config = dict(
    num_hidden_layers=15,
    hidden_size=128,
    num_attention_heads=4,
    num_key_value_heads=1,
    head_dim=32,
    intermediate_size=512,
    vocab_size=4096,
    hidden_act='gelu',
    norm='layernorm',
    norm_place='pre',
    norm_eps=1e-05,
    positions='rope',
    rope_theta=10000.0,
    rope_fraction=1.0,
    qk_norm=False,
    attn_scale=0.177,
    bias='none',
    tie_word_embeddings=True,
    parallel_block=True,
    init='uniform',
    init_std_qkv=0.0492,
    init_std_o=0.0,
    init_std_up=0.0492,
    init_std_down=0.0,
    optimizer='soap_variant',
    learning_rate=0.00639,
    lr_mult_up=0.699,
    beta1=0.95,
    beta2=0.95,
    lr_head=0.00869,
    max_grad_norm=1.0,
    warmup_steps=200,
    schedule='wsd',
    decay_fraction=1.0,
    decay_shape='cos',
    final_lr_fraction=0.0,
    batch_tokens=32768,
    max_seq_len=256,
    doc_mask=True,
    train_tokens=136800000,
    max_steps=4175,
    dataset='wikipedia_en',
)
Each number is 500 + 25 x the weight over its row's rms, rounded and kept within 0 to 999. Layers, rows and columns count from 0. Numbers have three digits each. The size before them is the row's rms in percent of the matrix's.

# q: layer 2 attention query, 128x128, rms 0.135, rows 0-127, columns 0-63
# k: layer 2 attention key, 32x128, rms 0.108, rows 0-31, columns 0-63
# v: layer 2 attention value, 32x128, rms 0.139, rows 0-7, columns 0-63
# o: layer 2 attention output (transposed), 128x128, rms 0.151, rows 0-7,32-39,64-71,96-103, columns 0-63
q0 152:506516485512476483482483509507534442517531525485538492518482467473522467536461490453482509517555471492568473502509518495460540524508514516472479459518553519462516512502487525512525529528487542
q32 043:478477499458502496462506471522526487499502524512506499489468482512500491499485508518520483496501526478462478522493514456467480453509479471532500518490444470495469494512495471490524451504485495
q64 100:470508474490476482495475515547505475498562520502523507520465508457522501492486471465494529530555514509544489472495552514449516510485514512499516465521471506481508480513482523499532524493502550
q96 068:483545511485516520496447521463530460497524501498477502536503491471525507490497491544545483533544522521481513432477473493490513524542540515561519500506491510466536532473490499511530501497481504
k0 113:517500520494486494473474492489514441570528545450512484476463509503522449477471500481516531514516514449539494504497503484488544476507554499501519506503488493491504505513458489502513545519507537
q1 109:519523483504462529475492542522502442508497546484481499508473477457497466525464453466489530508545499488556486528493478511487508489474531478483467483523540503510537507505473498503521532494532524
q33 059:501483481482473491451462477481500478496505511547526474509492484483483485547484502536541493517512460486471497526520498453507500463519450459501510503431465493510483501492501512481528478487519529
q65 095:467515523464539502507459536498541457504527538530488525501467501512526512480460538535468510489534519495564507474477515510468519441483510516504504507530495493481510498524517492520511546505491526
q97 090:529506479480546538493483552516451487512511539504484486493443479502518486481457517524509484528542508479528497480472505469482527498492499516532497519534473529488494517522501471508504489531535515
k1 099:485511503477481441476516494491485452515542473507539497540488471470537513513479516483472500521484537516516478492473502505478513560496520503481503512468535431514482490465486458548506539498504523
q2 098:460495484499479475486470533515519509482537472504513468538506512471542507483495527457487489509474530477512529489516489465542515486527499550519499494477494496499503519489453497493513471521466521
q34 068:503471537474503521506460506473476491517484527506472523479520539534513510423493504505474539507482484509498476521509500486492513512522531529530511485525464465483511549510466462467533556520492509
q66 071:486509532456498495477505515496510500468517532467497491507452535438523480514485488456486524519501513535496477527477476470546495494563491518524467471506495490466511501484480535506534510493509490
q98 092:444477499537506494486500554520505495466492485541487500484514549480489518510462459480456492509502537499496517510471506560509517523498535513480526485456480498465519501505465463507484519540470503
k2 087:496558509520517477456498527516482518495501497459469500471496520494521509551513468492502513464521499489527501482481467507518547484504451535531517456457525483503501521540497540472518514482508524
q3 087:522535552520534514526502481491452502503484487517522506496482505534450495526467464498517491523522476516471505452481526493492462517531523513492530535521562531520489510503516568492500502440552486
q35 066:474514518560496454500476488471488536499493511479450485512501508512526480482494514509547501481468525481479504510511517511478483516449546544521464479475479502485506490493513494510498482528465523
q67 074:512507490458496511504493504490451477494484529539489491519478461486551544477503508516496476512504466503482486534497438479469482523517514499462451595504495522526491490492495524502506460474481529
q99 103:474499510530464515474442509517453495503509500546482544527524495545471501456501506533521511470507482491488521473481497474532432520486489556489524548515489488490495530486525559510492495525471492
k3 096:538507517518458545489482497479483493534494520522513482481521498479521551488519477562506476460498506488507449517488506478455512545517477506528513494504475508541469536527519544494512488523559484
q4 103:497501546471503537516508537538478488518524485482517485509453516482418474499519492480514529559485486528505493493475460460481523513548471517511488523493528483506466499509524501519463467504521520
q36 094:505533467507486514457483495501497480502487483481467561510494460511520509528494509529475482479502485498577524481518524473497503477497526544498517544517470479476498502477530489492491537492493466
q68 096:475534513511533561490432523522490475480514523469531468539481527517447462484482518512492500477484445557514481507519468500526450518547497536498525449514515507506489486537522524488487501453512473
q100 114:526458521442485489481494545514498507443508453472521500519447487504483483505479454505514514457525507492520522473500472542521494530481510506519489541492504538518503495484474511466516486451497500
k4 105:513480510521510496491505474492475520474484501522484474501507474556513517480498482520464490478469497489517475517537488523457512502513496526485488508536506536520523441510537449485484493481514509
q5 093:518497497480505489534467514493473490465508508481486520489516481497510524529449489475530568485519492511516467502546487526511505496513518515487506518548474506489445481512464544517517497530500502
q37 107:461480499507454537522547527482458496485519503500500506527515486526498535508485492470501522482488482468513476511523483508490478527493518512498496567471488521481458483530509449557493484555546457
q69 102:538493488501520503443473459537501528520485540490502441523497526487527493502492498496522515538510497532479530521493503506484438460495491460525471508475488548468498439524490505513504523488520530
q101 121:457498510546509549518481498491501484525485548494470558507530483510511509490498500476466448502503519478487521546515483500535485493518501524540533483500478512464472524528519540511470498492492531
k5 094:519515493485478529492509484433471517474524502438503501521496556528461483487490524466474521479527504481466496469503487511460497471476488465535490508485514521521496511513506464475497487477520517
q6 120:521463485529538505531552500495466542498469467501486529470517479518481489489527509560528461487470521528462574481525499513509474511485501501500499518549463465509532540496497498497484494490520492
q38 074:475537509462512476517506512489506525455486535475536499489459492462496473497492489484475511446511481498474488490514474439477494474484465491494471513505491467495474488480513508486485494500485460
q70 104:531458502497461521520538582525464533508503477499508488471497553530524479472523473519515493519490520496479519490489472498476450490506494485501497491543480481484488551528458499524509523516484465
q102 111:508439489528530515543563517515473499496505473484491489537500511479475532480531472494468510492507541539474552519458491499471511482510516511477493484511483492500527474514542478511511531470504504
k6 124:512471519472466477504528507536479501533529502480496528518518491555521485475478510443477561497494520488481522518501522540480557487476523476489497525461533470497498498493473481523505496504461481
q7 112:503505483515480469502510564497492482504519546476516481502483491431507520541452463448507523513544454494573458471544530510479508486493537510498510494497571507482472507485477516508557537513516445
q39 094:504525492535467497523463453516511516509513551488512480456523533530476477535517502467501514533515470518513520521475548481490524503497490490495497506475475530480518482562504471497468448534499470
q71 097:488528459539545522502453493505510509495527484461534454470487519503466501522467498461545507510521490467567488462507508560487492519476503485503535497493516490485506489537471501476472546526457457
q103 100:535494484501497535491491549493488492518509495482491509496452499495515511530464504456555511445496465519584510504532514477522505502516524500510489515484504487535490507512509536514532519506525492
k7 112:489495491509459488517452520507491500480527512560498477498496513513498552502508504522513458541530472511461513517495547471485491462485501516498511510520551510473493484482517507494508511517495545
q8 102:557504499523517498531469453477476471511506524567514486466488452535498455506512476512539465487501447521523497533504441507461482548467497484541532509540494541495464530505481511499520488528511526
q40 092:483491466472535515507512511460469474474523502544529505497501504486525501492501496457478481464480500484515448524504516520448465516490508488465512465513472521510504479492503497538505531495504541
q72 090:530462523468474489462474487505507477547478536582505489490500531514493488477466492517529524518507471494541443522464485455516495469475512500534502512492463511542473522503488497483493517594498505
q104 101:486492516498498473487506494573506525521528512519553466512535468502528502510477496497495482490506472465450541519473488480487510473489539480513531496527556501478444505432491526504518508519506508
k8 108:441527531482459516513473489494518450525504534520516478507470491465509481503479504491469503469514493462507486450502501473489505515490510496513476503498497502462521499471445493524532519509487515
q9 100:459528495489516502479534497492477505470500481526466494492492474502517502507524506489485456498484497513457501492508478508528461527494483494540521479485497497506449534450449495495512458464468497
q41 115:534495501490497471516505503465539460474529501529475463478503476533506503482484513494498491477491506485479500534500466493491478446475489504462432491504536507520471481486483508516483497561530497
q73 096:499451500505500484481501500549472491489513493538492531435475518480508496511499466479508500503493495493486499516488475489487466441480502462472503512471539503537509507515496533492483455519444547
q105 109:525521493499461452516548530516503517514481490491500512477497482469464519527478498549517481539441481484461505459472473483504470512469500540500506504513491491531497547517515498489522485509473548
k9 095:500478493546503508489504510518491542510500483471513549481464512511516496484499517494517548464484516536508500516461493497469526493509451458466498534498517489497497510509481529476452510495468472
q10 100:479510501453514485500418510532534484506498482520531494499497523472503472541497511521509523542468499479518480459498510499477507497564535498462449494479542465495467477471528533482536499475476503
q42 103:518514554510468491545512502472471467485466465511459468514528484524508466544513484478457492502486518491481523514490530507505536514537576491530463490493525475487515487504508474506494460451503507
q74 106:512508494509530501473473508513455490578515505530538484489484506500490490475495489506512479514431499455527511471496497474510512496512519493491525496505516495466469553439456544477475464480555492
q106 110:520487502518477504578522541500469454541490492548477487521515519476483475503533489519508466555491552499492514451517507485516546465500510459487489486559513498520484522457471490503477515502501516
k10 096:485497476432533492492537520507500493504472531458517453483516484482478489477543462495498480470503477500536508529490502551504474542503509557504517540514553479532478482487521523503529494455466479
q11 095:522488520529457481500443452580477494499516506508476493472510486487527495489484523505492510515509489443524548477490487480483522498535504525488501481495521493526509495525521471458493528497464512
q43 098:429483518464470542511506462459454510510471512488515512478505514520563478473527527496514503500478500545525491508481544483505520516541495490513491472532516539494503494538465531487501512484483526
q75 100:473515514462525464512515466553512478495502505489514515448493524461478512529515506506509511524505488438526501558528466462462531496539483523484497531489480519477493539483480513517494490540542528
q107 107:538513503531494526443498474552525515498505506497488522481521510482519482526509498502507484446492462522493499552567488461493528485494478509516503520488536496515491507486470504533494507531534509
k11 100:503470496496528530552521485522510546473451487507520533534516496503459496482521497533497531534485479561472478515499476534485471534512516472441508528553506508482487464504476524459452475506508476
q12 107:502569505492438508507499515498505510488484493492479498483488526488480467472484514481481490491474468502528477481512462499560494506559509507547504480463561525526474514493509464487504522552491476
q44 097:468493495479518498471481513512488509475486460497493501506434481508500521507508489469487506501481478525508481514480466546515502517493479517478481520439526488520493499519518542471498527478506458
q76 104:529486529511467508472527473502461501501529529481514512482432501457499471493536495507503519457495495514527484505481494475489443470512473513533510536478510478566513526483525483464492478528503503
q108 107:486494491465473501486523564497487489482500491498482489472489489496505484445463507485490475516509462513507485512500489523471493473524463501536520472483547538524528517498518497485484497542561487
k12 098:522488513458475497481509521542481445470481496469502536466453490493541509518505522511546526469506520493536474484511506502522470482513518476473521512440513499525486489515486481463495520486535503
q13 087:472533515500518518499530522495500513480464482449488495481523477495478504468481550514489494478463498515502503562491478505529464508492512488515521516547491508492451515530477523485499493493541467
q45 111:499529481497501512510539475558461492479495518513548507510538524470520467540485444481468503534494493508492517464505509466510537486521509492487520521472508528469499526499536476484462487502492522
q77 093:480502514505527501477512525520490495558508519493490528485512535480490502484548503468503548455519544476498514536478488496549522501517514460467540539491534487495500506527498495485489478524460502
q109 103:531455509464499501480500486503482517507531478498565529567484466470520496500524521520466533474511474536508524494497479483538454526497549500525528515478462543518502526500509466479526514495489481
k13 100:483511549547464465505477521528515527527505500520499462476477553464475481469481497477492498542530456512529500494511481480459527536500514515488503499514506481451511468484455461487499528520546506
q14 099:551501482516458486481519467497519510512492496484473530524537513508467509476488504500472480479499517502493504473483491522511482504518475507507521520464458505488547522444472472454515491446503467
q46 113:512537497499498470480547509503482449464497520499466517474512555522515514448526528508518504511507508478480469429535506480498531506491476476503458453468523502540490503528471454491492509471491508
q78 097:527509468504479529527494475536500522510487511490518464515513499502510504497525454512495508497474500494512493513460486501511492519516502496498520486497498461505451551507518495515490482493513454
q110 116:493499479480505533516486500481504524480480470488509483504496529498510503466542482470448466509495542515518503518505499483478444471515499478555500515555513456531474518474456460516495503524527523
k14 094:475479486507481506501507533475484448501492559485492473465512447499516508495483517513522512536506492472499440499483531480502546485485533510490498500509526471513512532481501524522488490518484497
q15 104:534448483506499496495476492504526534503471497526460475506506515469499540507464492557519491466481482523522482513468513479474496470550501500523497512503442482499513492498506495504524473462471516
q47 112:567487465505464463496467450491502504495502527450477493492564512554512525517506513500492510517518509515528493490515490490491504471477469466556482496481509552526448492510497479482487506457503532
q79 111:547505543506487521473528473466503477533491482502499511467497482567512521489505497481465503536496482458489499526522466518511484501531472548465506515517472523546499528486494487500519496499492515
q111 124:511472519509500498512489474531468464517547508524483509484482472514484483475490479524522562549486476524510517503505483526523525510498497499463515514471488461550521481505459475487483528481494537
k15 105:499480461478492531499498447487470489553519518500491539506499496519480462511477506500508475509529509526514547515526502497509493501521523491511475550538463484539534530493485493487458565522493537
q16 136:501511537497514532514531488487478575491459473504461511480523504526518545484541517524513474452460519506438534537488485509535493502516511488522485529480460491504467531492513480510506489484497496
q48 046:511549492530525430518517508505510513512496495488513465505560511466489533487513493479452511509488523510518522484490504501512495554497533527504530485508511517489516478481534496508485561469512518
q80 087:545485509508505507507517516467522549509454476517447527468564516567496533506507538519511462463447501490446536504496480492535480497517501510532491547510496473498506541505523470516480484499492450
q112 070:538500512518487477507575493508475534470489508507519471501526499536478508506538462446485486494424515484487505508474522490475501501478463459476512523496460470508517483535526474469477520482538481
k16 080:483534515470505501478483524525512489540489511522518525545478478478544482534482552495512538472548514484537476499548526486513537480496546536501503497462516473488471549466464500548530563477504502
q17 101:521481485502485500510518450515463508510455504532475516522537511471501492526532499534515559504553481509499499537515502527468527527481505518491518512492512487507474508493486523483535458432541505
q49 069:530437499505525475527478476522515551505505522475484488497496484522491541500474521527497490496532518495555501485466470491577480505517552488532514503544485527485497519481497457490542483503549519
q81 083:485484497476467523473512487541470520482499534477456509496509468509501484460546499538529490504569513512511502494521533488519480483484490490504508488470485533493485510520520473498527493456506503
q113 099:475470498522486499506490497527516477482483495498493532467534505509448511466504564528520530503514518482468556527489492509503480505503530525531516538508492524505481532532487515522486490471504481
k17 094:537508525558500518505487490497482529512548530475466493482554573534551510507498499459513487567506507470490498549493513508479455502486514468527498514499474537501512502534503456470508480513475512
q18 101:482467503473548524514467477463482506487501508513501523478510532508454452481479526466470506523454539525446510541497468525534461483534456455498459554488473456506475516486545501517481499465517502
q50 067:501537506495538447476515538478488543527489477449501486518503468499510471502477479520491469468484490483520499480462472521496495543495532557519478474505513507509468503466526505493495506512489531
q82 085:504506555461580497490514451488492501481484495474509481495483466508451508496540524543462513503467490497469501537511449504514494467527508494502511521464490462544483449442525470468463464501478501
q114 093:506466477454528508528512480517454492466515485508517520489506531528473481459459513476458544452452480455493519522483489535509536500480514495511492494488531491505506507513483464492470455504520468
k18 087:507465497506528472489497508480474518503460470546466489534575468473499500506497466523479525504485523527471500504467467505504545506504475474508502506497515554463512484487485494489491467483495515
q19 103:482534538498514515524513527506476531458495469491477495458510509481475527484511508523501496446450550504486523531459476553504454472501491453513516517522510467482474514514499487512479497501488493
q51 071:516522481501529446475526542518476536542491494462509483514478441490523486480502507484501508507491465512539527516510494482536456515470521511485470482517496444486511494504498503514513496537500468
q83 102:535503472486501511525570492524532477481473479487496522497544521512467519480469521530528503472461506472426500521462490507490533491513561513542500505496502527514464476527499515506489513463468453
q115 109:476456512458481521500561541537482490510437501522484541506495501466486508470535504499515469504483485532466502475496507506511491507502507504479520509497497461507492456523462505487503516485482473
k19 094:504523466494485500501479479489488526490463498495515488541499513512502563467543515464488480462476531530498501544481503490510483475515477563486478527517492512521496482512555549482475512473453486
q20 104:543484496475486530468512510494493554511503480498473517511518487480495524500495587542540497473490506534508514524548476482484467495502455501502491509515481497473466484487511516522503488484447487
q52 109:510515485470515465508513474590494502508518457494503484539499515495474465519494513442459501488511486521449551479450457481499537484529514506483522504534516484519494536463545496513500476505471533
q84 094:475530475527493483522498518509547519507464472500430519496482490508482555483520514485517518490485534495515478487506537487485491489487432492464475530482491517504496499495522490506487462509497504
q116 111:572551526538480507503516540504459522472542483512515509482543456501501489523492454469486476500476544502522487489477461501456502537532483499486511509466505506525516548478540486545502455562506534
k20 104:540500508503509539515457487511515528515479482471446512523478501514524500507543545512494488524502479511480449515455498509522503471528475524516494529498476501509479521518479532521535515508479518
q21 090:529499535525471449498512469480478526500477487490500479526471491498477511511512470492486480505481512514530527488550449464488476528524498530528495499512526499536536483482502451535529498554484541
q53 108:483467478482535513534519471505491449511498553519540495507475499522527507472490525484438461473512499500529523511485484467501466463518485514499530493523554470505494501481505508463483498511481464
q85 113:486513534488461509512454496534515464488490507534479510487491488474500497508470520500527490524511475517522485521527480474516485507527481507488495522464454531533500502526503510460497492481445489
q117 106:506528482506521498487492498509474468498501460531573491504493510480525526493492458495464444451441459492493518503461482528515476491494513476526531448482477481514523459528536510510515525500468504
k21 109:496525519466522504523480515468439521521502488505492485542466502493497479506493507529485495455532527476525506495520525476518493538568538473441508493497534512522486547523492467504529472480544475
q22 095:504477497491520544533523474536499487503502432459534469541464515455473568489511497525519487521479516469502491492518546498535479516505549507464464478473464474505544469492482507489490515505516548
q54 095:519497519515528508475526536563473481476506454522472538503501474509496535502516492493537527501522491480544510502524462526533537479479503514508550487494518485533438506475462515493498522489524481
q86 093:495496472492521438520487476506480537492518527498514533481479498504490523486478452503468460497464498447542494480532493505518551533507485493503530502510524520473522507516532523474500491489521475
q118 104:514529470481480526485476480492481506435526500504510491540499496523466482501490483485522478478464497471524521508489497530547424555511506497494482511490438552514509499496496480501465479496518505
k22 101:518512469480522505478463503489487501461548529508472423514516473478469516495472531491513490532536487499521481490519514461509471464528493455530514487489495490476528485473502518464487485508514515
q23 097:494472533483525498498482523517529514471480527505449556473527483469488509493525476474482473513507464507504492498507482480506497469475522533499478541511503459498518527483503504477503505474475497
q55 075:525542514492542523464466494502521529483469519462520539510494474510533499494543477506463523501465483514491530509541562490473486517516513502512505503546470524515495492501515538521484540480480465
q87 097:526484531464457468503478529487556534516486523507528470508504533532525460478491495506534545504501473497520395493493479514483483462525505468513476455521508485509502495476474510482482516523466489
q119 102:508543489492497478486471512534534532490531528515482504492511457476502476536509481445455517445481489501513488527525496500494501500508496496469460496484504435550498520510521551447527502463498494
k23 107:513493488531537491515517482466501528478478462498447527523503520528511493469536496476513560478555486531491497523507499449490494505544469520504490504481504515491550497492431505463490487529474486
q24 122:500531468480517512464464530533484439458504518518493527511472516467547471518483484525512497516528478515494486446480520470504483472476485527452500449520533533456506508523491542500541506499457522
q56 098:517496481561523470493489458493569493524479507530519494526479467517567511491457505547516487467521499458483528468499483476513484477476497490550506499511499550512509536515525501468528515488499513
q88 102:487506507498461510520477525527488470490530516540512493565477517491548471522511510529555506502555496524450499482503514500499457478521483501461485501509523550493506495535464503521507460479497542
q120 094:471516501477505482486474526482510457510473503480476487514534462503525473544490550503506486537589525531490501496504529482521501540459516555511494491527556531457479492513485493549535526502493504
k24 093:502480477514469487496529504559493510487526501543519508541521470530493503497505519499507477499463490489434503486548483509513502524511465476508469543525507529479538540504498462517492467532498504
q25 106:479558463528521431514504552497461493499469501532487524498506476515516530492510533475461540464512499519466515549494513477482518489522500473517542499423533532495487497499469482456476509475529490
q57 096:520513508506511536482541513562446479520465489494498564490459484493490551489491497475492501536491471492478493501493427484476489522498483560532549500489517502503524511492505471495485548483480494
q89 110:501506531488529432501492506484500512538473496522508515481509498474528484522498504512449538485494519511467503480527542432495527485537522476546493513469528444476487489498466549476481508529505493
q121 110:483501443497507490520462514530519472520509508537476515488531522490522468495502438475459502491514530495506511508477525445494560506444470494489506510449519557467455493513524494500464509476479501
k25 105:524473489521485488515502491502503461513521498495508494511470501546475502520477429513567516498530478462475469488500526514499463538519519541463517547533485457526456474519504521513525515502496517
q26 099:505498537497491491477500512564536488513469498466526495516475479490494467455543513463532475532513539524474466513552505521518537511512503548536514521467561493519490455512494531477474504474486522
q58 102:488491559512516484511492491532505497494493517538472469464551526515510474512476506505514533464519498491489519482497505477505477557455496502482498502507500516462459491519545499502487421459520497
q90 099:482495467454512484528515460527483511517473533477496476507486487508541515510514483485539529510576477502470472498502520471462533476520488497514483517513505488483491516534502496516509470531464519
q122 111:516492515483481506488530510515538504496493481484513457506538521492505516520473526487507487451504531510431477507493500468514556515462528495496518493465511538494536505507528482514505497477458520
k26 093:530517504493493483480537467497516470437524535489493508500520504493486490481506517499508554524525460526486526490516510503539510504526512473499498510490436512465548526505512530479514517450497474
q27 099:514484499514517488546491490469501486473451504556521481451489513459450505485562488517504459476529533504473512514464491516457507525496490497503543547479488472535548506486525517456491509487502472
q59 101:467543518514508516473543502484535530472449497517503531513497504476507508538509500496528516459462480494474451505491545515534489486525485524482492475526525515480478495490496544507504497455551529
q91 093:514513526562489503491489484448507514463469516529490511548496512510484504473499519488522468522487472517530493533444472546523525503485487526480552511511490513524505533499517467503469495486500477
q123 115:496532474515461483488474491463475499495477488478519492471519493514457520527496529494488475520490532477513532481526526470533482567466486532511512509509526554529487469458509521499484481509457506
k27 086:524523469512544513472517507477462513475514526508533546481505496558495516504509483477473534485523503477535546513532524478550460492470496525487510478470438511497512507551514504538477504501514528
q28 099:488567489506512461450515487519539474519490519482491516460500489471477499498489496444503517467540467497531497497501522491485481557468485500476533506476501555491503500493508497500510505543485505
q60 110:499502513464508483471442529511520554497480511520511534506448508525511570578508513461503531513515518492481458465554532492516511482483513487492455533504494495470483494505510440439486467495541440
q92 105:500573513477460461446517479511500490502513469480464491469499513485500461485490469446557468529512483513479501527471518530496528561489501527481507455467494536468477496472496522548469503466512510
q124 104:558519475550507514494518456541490539482487535473476487520486512538493513490516458482529498525534488512475481488489495521515529519533475524492502503490475516496542471447514508440517522495488511
k28 098:500510483467515509535505508531453526444442534527463498493506495537498504529510513473467447472518505472483508505504508515543492506475468476498500496509496464515540490467516497495516501499515534
q29 098:501493542512491491516518497459501515502463501483481473518487487515541488520537489483475489506498511482442515531508473483447514451497498520524494504500479452527507501492487439509458509475518466
q61 115:468533481488512492514484542494515498482484496490506513558488534516504517532465498521510454509487481481464514483481535478532451516471545508491487515522460501491496472535482498529506510530496484
q93 099:514462558526503493488501494474564553480488552467483502511508468521484511480513516475472487467526473488457517512525472496510509542478493485485475491509489482484497530504489511473493451466497519
q125 095:549529458521499510515528529446504487514506489521479541502544474538527544503519502467516485518539523549492472518487501539455491463497542480520501495492489460505476522527526497482531484487491509
k29 100:493533508491497529460461528513504487459533483472469502499466520458518488532483512478520497495561492538512539487497456486463484483486484483514522476520483436505459507507542512542523468488515540
q30 090:481530494498488458520456489484515498492546490474481508471524520477505518500461524477479488471517486491541499434472523472465485519492506493506474479512505508476480497483508486527485484466468497
q62 110:481495529506529491496493567441515498499502525459511554491503478493517499499484505509506540513521510461504531540486492517516543539521483506517491472521516537493460475466509500539528510527553488
q94 099:512509490487511449522506496490508528489511489499473504462486441485510527522502445479484496495518450439513490438507507509491546546489527508498516496581495450495481470513511502518519443475479488
q126 114:454459477522551537529480496539547483526489488472492507509524479451492535519491523484501521528508492459490472517467480502470497492542496483491492470502522476482507512505519511519507533523496511
k30 114:471503506472498465509489506511509511489512518510533504434499488497464481522459523494523523529515517540510494533511506526513505525490497500482452470484496502491482511485503516492523502488469513
q31 095:525503509506468485516534456550448509503475518529502488474497521497544501503489501469467487522515497473452516485489533481500473477481487461449508492537483504495480498528519479484520465565450512
q63 102:477537484506514500536529492514545473507489494502452500537473487490525463507518510519500498486506492539491486501508504503511494450501505465484476497486545475479488534493548500547504483508524497
q95 112:504451521457453489506509478546456500493496474461519490509499499516500513519501463536548501503542473478519517465493488498526451535482469490498510510477479493487471473498490419468512473519484505
q127 106:496494507477481452475501517422496517486504499506470474481498502510538484488485490502479495506492506499512548468489495464473519561501469514538499510533498549514500511444543500490460466511520511
k31 094:543483480497522545500460490528403478505506486549461477504497490522501520464470475535510510526464464524529522485538443501455466475466506480508485534515472506495487509508505502515472507466483518
v0 093:488486500502490537502468496471490507528494471461489535522472529533477474504510506464518499500507473486495460530499506528472512528540516523527538520497499499488486524496516525531540512509476493
o0 108:532480510483508489496503476533432526483514484517500549504516514531490480488537483483448505525513509499510532516524477490529469516450481499448521512504474465465499475521506451530528494505490516
o32 082:471487508466492459467484515482552468491499504488487542486507491549514517546500548514520501511523489440501531544522519520495467467445515485533472474509508476501522495495469502478509457450494478
o64 095:518508470484522493439535490521508491464454524499515490488511493469478541462516458470493459477497488523518487480477505459497485511473476487473507529485458510492490502471524495477501482458481557
o96 106:522484516502495496525457493470478524526510487433513463514483480476514500482489499482489532514507486520475473478513527495508529525529519508458505514519511527512480501543503478472510519483481467
v1 102:545500521493534468516476481526478536492476511515455502481467484494536535516562507528519515447517499506531507518533535498485522477521469508480487539526521486504469480524452487465490523511488497
o1 138:516499460506558478529473519473481490508472502522490505499509525485533528502483509500462533494500519499441485493484491504422553464465504467517522535542526471472469449510542483517509523502490461
o33 090:466483481504500536468527508496552494451484483479491481497488485512463523463516507475501450539499495477541521508490472506553454538507505505499504487525489530459509519495479504550549532492509510
o65 099:540476473496471490548522510468522475485512508514533480510514458507510485484461489468470506445496508521488479503492527485468499479510531461507503494470536542547470454473500521466445478494522509
o97 095:507512541461497472472516517486522485524522537517464495489528569478491475470500508533476512490549499522486479488449491483418507492514456467514532495491510456501529540491500488506505484483471485
v2 095:483517511477490528482468508513482511467471459525479489490492478486500470518479513466481471482548469490517472475515529552479457511439508485517511515546472504495484497508553497505511482506490522
o2 118:509491474455501476489534522542464538480494514469496503494519511550499530544502489528489502486493511502486526470504502523524484507507524510450510510537469507452524479489545457550517494477476475
o34 093:511500521555532552504508488497510488515516510526513467529490535470526479440515506518522502472457478522487489489468444454439517469530479445496527529458521500543490470538476522481523499538504519
o66 105:498490515497509473498529497488507481468499562462518509519516474482499564529482441482456480493554516473473499508525531528567485495513504484503454464500497481487547493525484507508506486482488478
o98 088:482504459482438483499506451514496473486489522528507485480479451558465545519442501532535492528526531499534513492498513510515445522503495530472502504498480510524500523457536474513540530493489506
v3 110:540508492489440514484477522507494497493498488478484523474471553491509516545487499415551479519491521492504536513516499534487452496475506480489529516529484498463477488514524506526488503487472487
o3 144:523477491470487480523497484497501481472494532494496468492512467474462459539503511461497522514458462487542451508518476510466514458518485517524496508507522472474500567457481530486499526513523478
o35 077:507514470538534537480518491481534534530513525568508495519533514532505481456532487524520479466475516535491505491496535474555505491498492512500508471490492532512530512513497500465498491496527543
o67 089:481520501525488439520474511509480497505496482520540508539507459486485453493506534456494531527488491506529496508511448464487523481469502542493473529536505478504513502472488537503515501475526503
o99 082:540519515450495513489486472475527507477488484450479493514467501558477471549500486492472463506480488520547487512563504519513461531511488466496510456505540531506476478508495490470465510489534486
v4 088:502489425447489498489482516512498529495530494507464475531505502536489490516507533509500484518478491492501505495473536520554476458479494481528525478478482495534490527522467533515524524539508564
o4 109:492473457539546493488463479472511504580525547484498482512509510491534456486471480458466505517526489529466500512506493522479509486513512477482490479495541514519491502499468507470474516473483456
o36 083:582491506487479482549503477482563505510494505493499535468516523515527499506510492492498453521506496496476467509482481533495471552472510489547480482515505521498485477486529459485468484517497472
o68 104:478525505515555523503488505465476490494494492525549436527477522457506544510527491472503512497521507504439496506504495490489492479533500542513504506475504499469498509510483549512483486499521511
o100 087:494502483456489473504474477513525489492475509505502481485548444487495546499516469494500502499512510495512529498543517510460508515506495519495471514481497505515502512561443504517525536497491515
v5 104:538488480510464463538497526480529519521535519460496533524501470475496487494447529510536484483540485476473507495502488517470521490535523505522494464529496553534483518461528525518494511460471480
o5 123:501495522489467470468528475505479470516502521493521553478542515500484494463495471493491478515493502510472486527455488538489493473489511501487540499467466504535517519492512491509495504478423532
o37 076:490505503444510512511423489500524517486463509537506483479507481463506474520541506487494504550488570537551471489497499477526521484499472486537453497535483473487525499488519523484523496529523481
o69 105:519505503498471501469460487484494482476500453510471530466521469521506509502551482536472523513514530520467498538476519518502506486468510536523543512514473466473502492497479511462509491482475553
o101 089:519517462475514481482531496478518493528495514508477547491519481531523522529450479518503511473483509500508529509481468517480497487480548533507512509468495524559464520511523516515493503493529514
v6 097:518494511540500521442486462482521520531473489478554526447497520447483503470474537461486524480501520478473480468536503492542486491473519512475498494512511499528465535493501468504504473513531507
o6 127:512480479447489511510546486483512476487532533514537493517490492553524511528459489566499491488474506478496498453512523482515501499523568485479428528544533478488502485479503501463510498451516532
o38 080:505490525477496459524472461477507552518476498504468519483513507532459450479543501488529468496499508539540487525503510507478500510514465479574463490480484467505498529471507490487486444507482478
o70 102:518504468486485548538500572475447443467499496517508481465486524521533534504492510503486494506471526506454519464490466476525521518520561521486541521547492482479476511490487520507519521523492494
o102 076:494529507489504538476504526520497443483507456463493502504480497477465501497442503528492502510476466488500478411492484509495490506519511525458466522488516468515516450547537525557489494475501508
v7 103:489507489510527490482466498470528528449500512492557545504458510512504513546526486490478521514535497528496504488453450478477489518507489505525487514507478544521505509491486535540471535507472513
o7 144:479469501470506514477493526516478492484514462504495536462503515492520477478501473503531496503503497487483501490486506548483513528456531487507486481519518499487487484493478505522511491492509532
o39 086:509499478552518487528531486525518489519539560524508425518557509473500505469467521484486510468473510522488491517507514504542516486530485507496540488455534540484482498510518500466499495503502494
o71 091:470475526478490485490492500484463479514492468539507504541487528485518467480508512480532499574538536465531534498485495485482483549456517490501488500540489482506506507529476487541521501489491533
o103 087:526513506472478519499557481492518515490481488495527526522452517552472512546553489536485503544488490527510519465516511536482465521490492484515492492541480523511518494517480495504502521507501510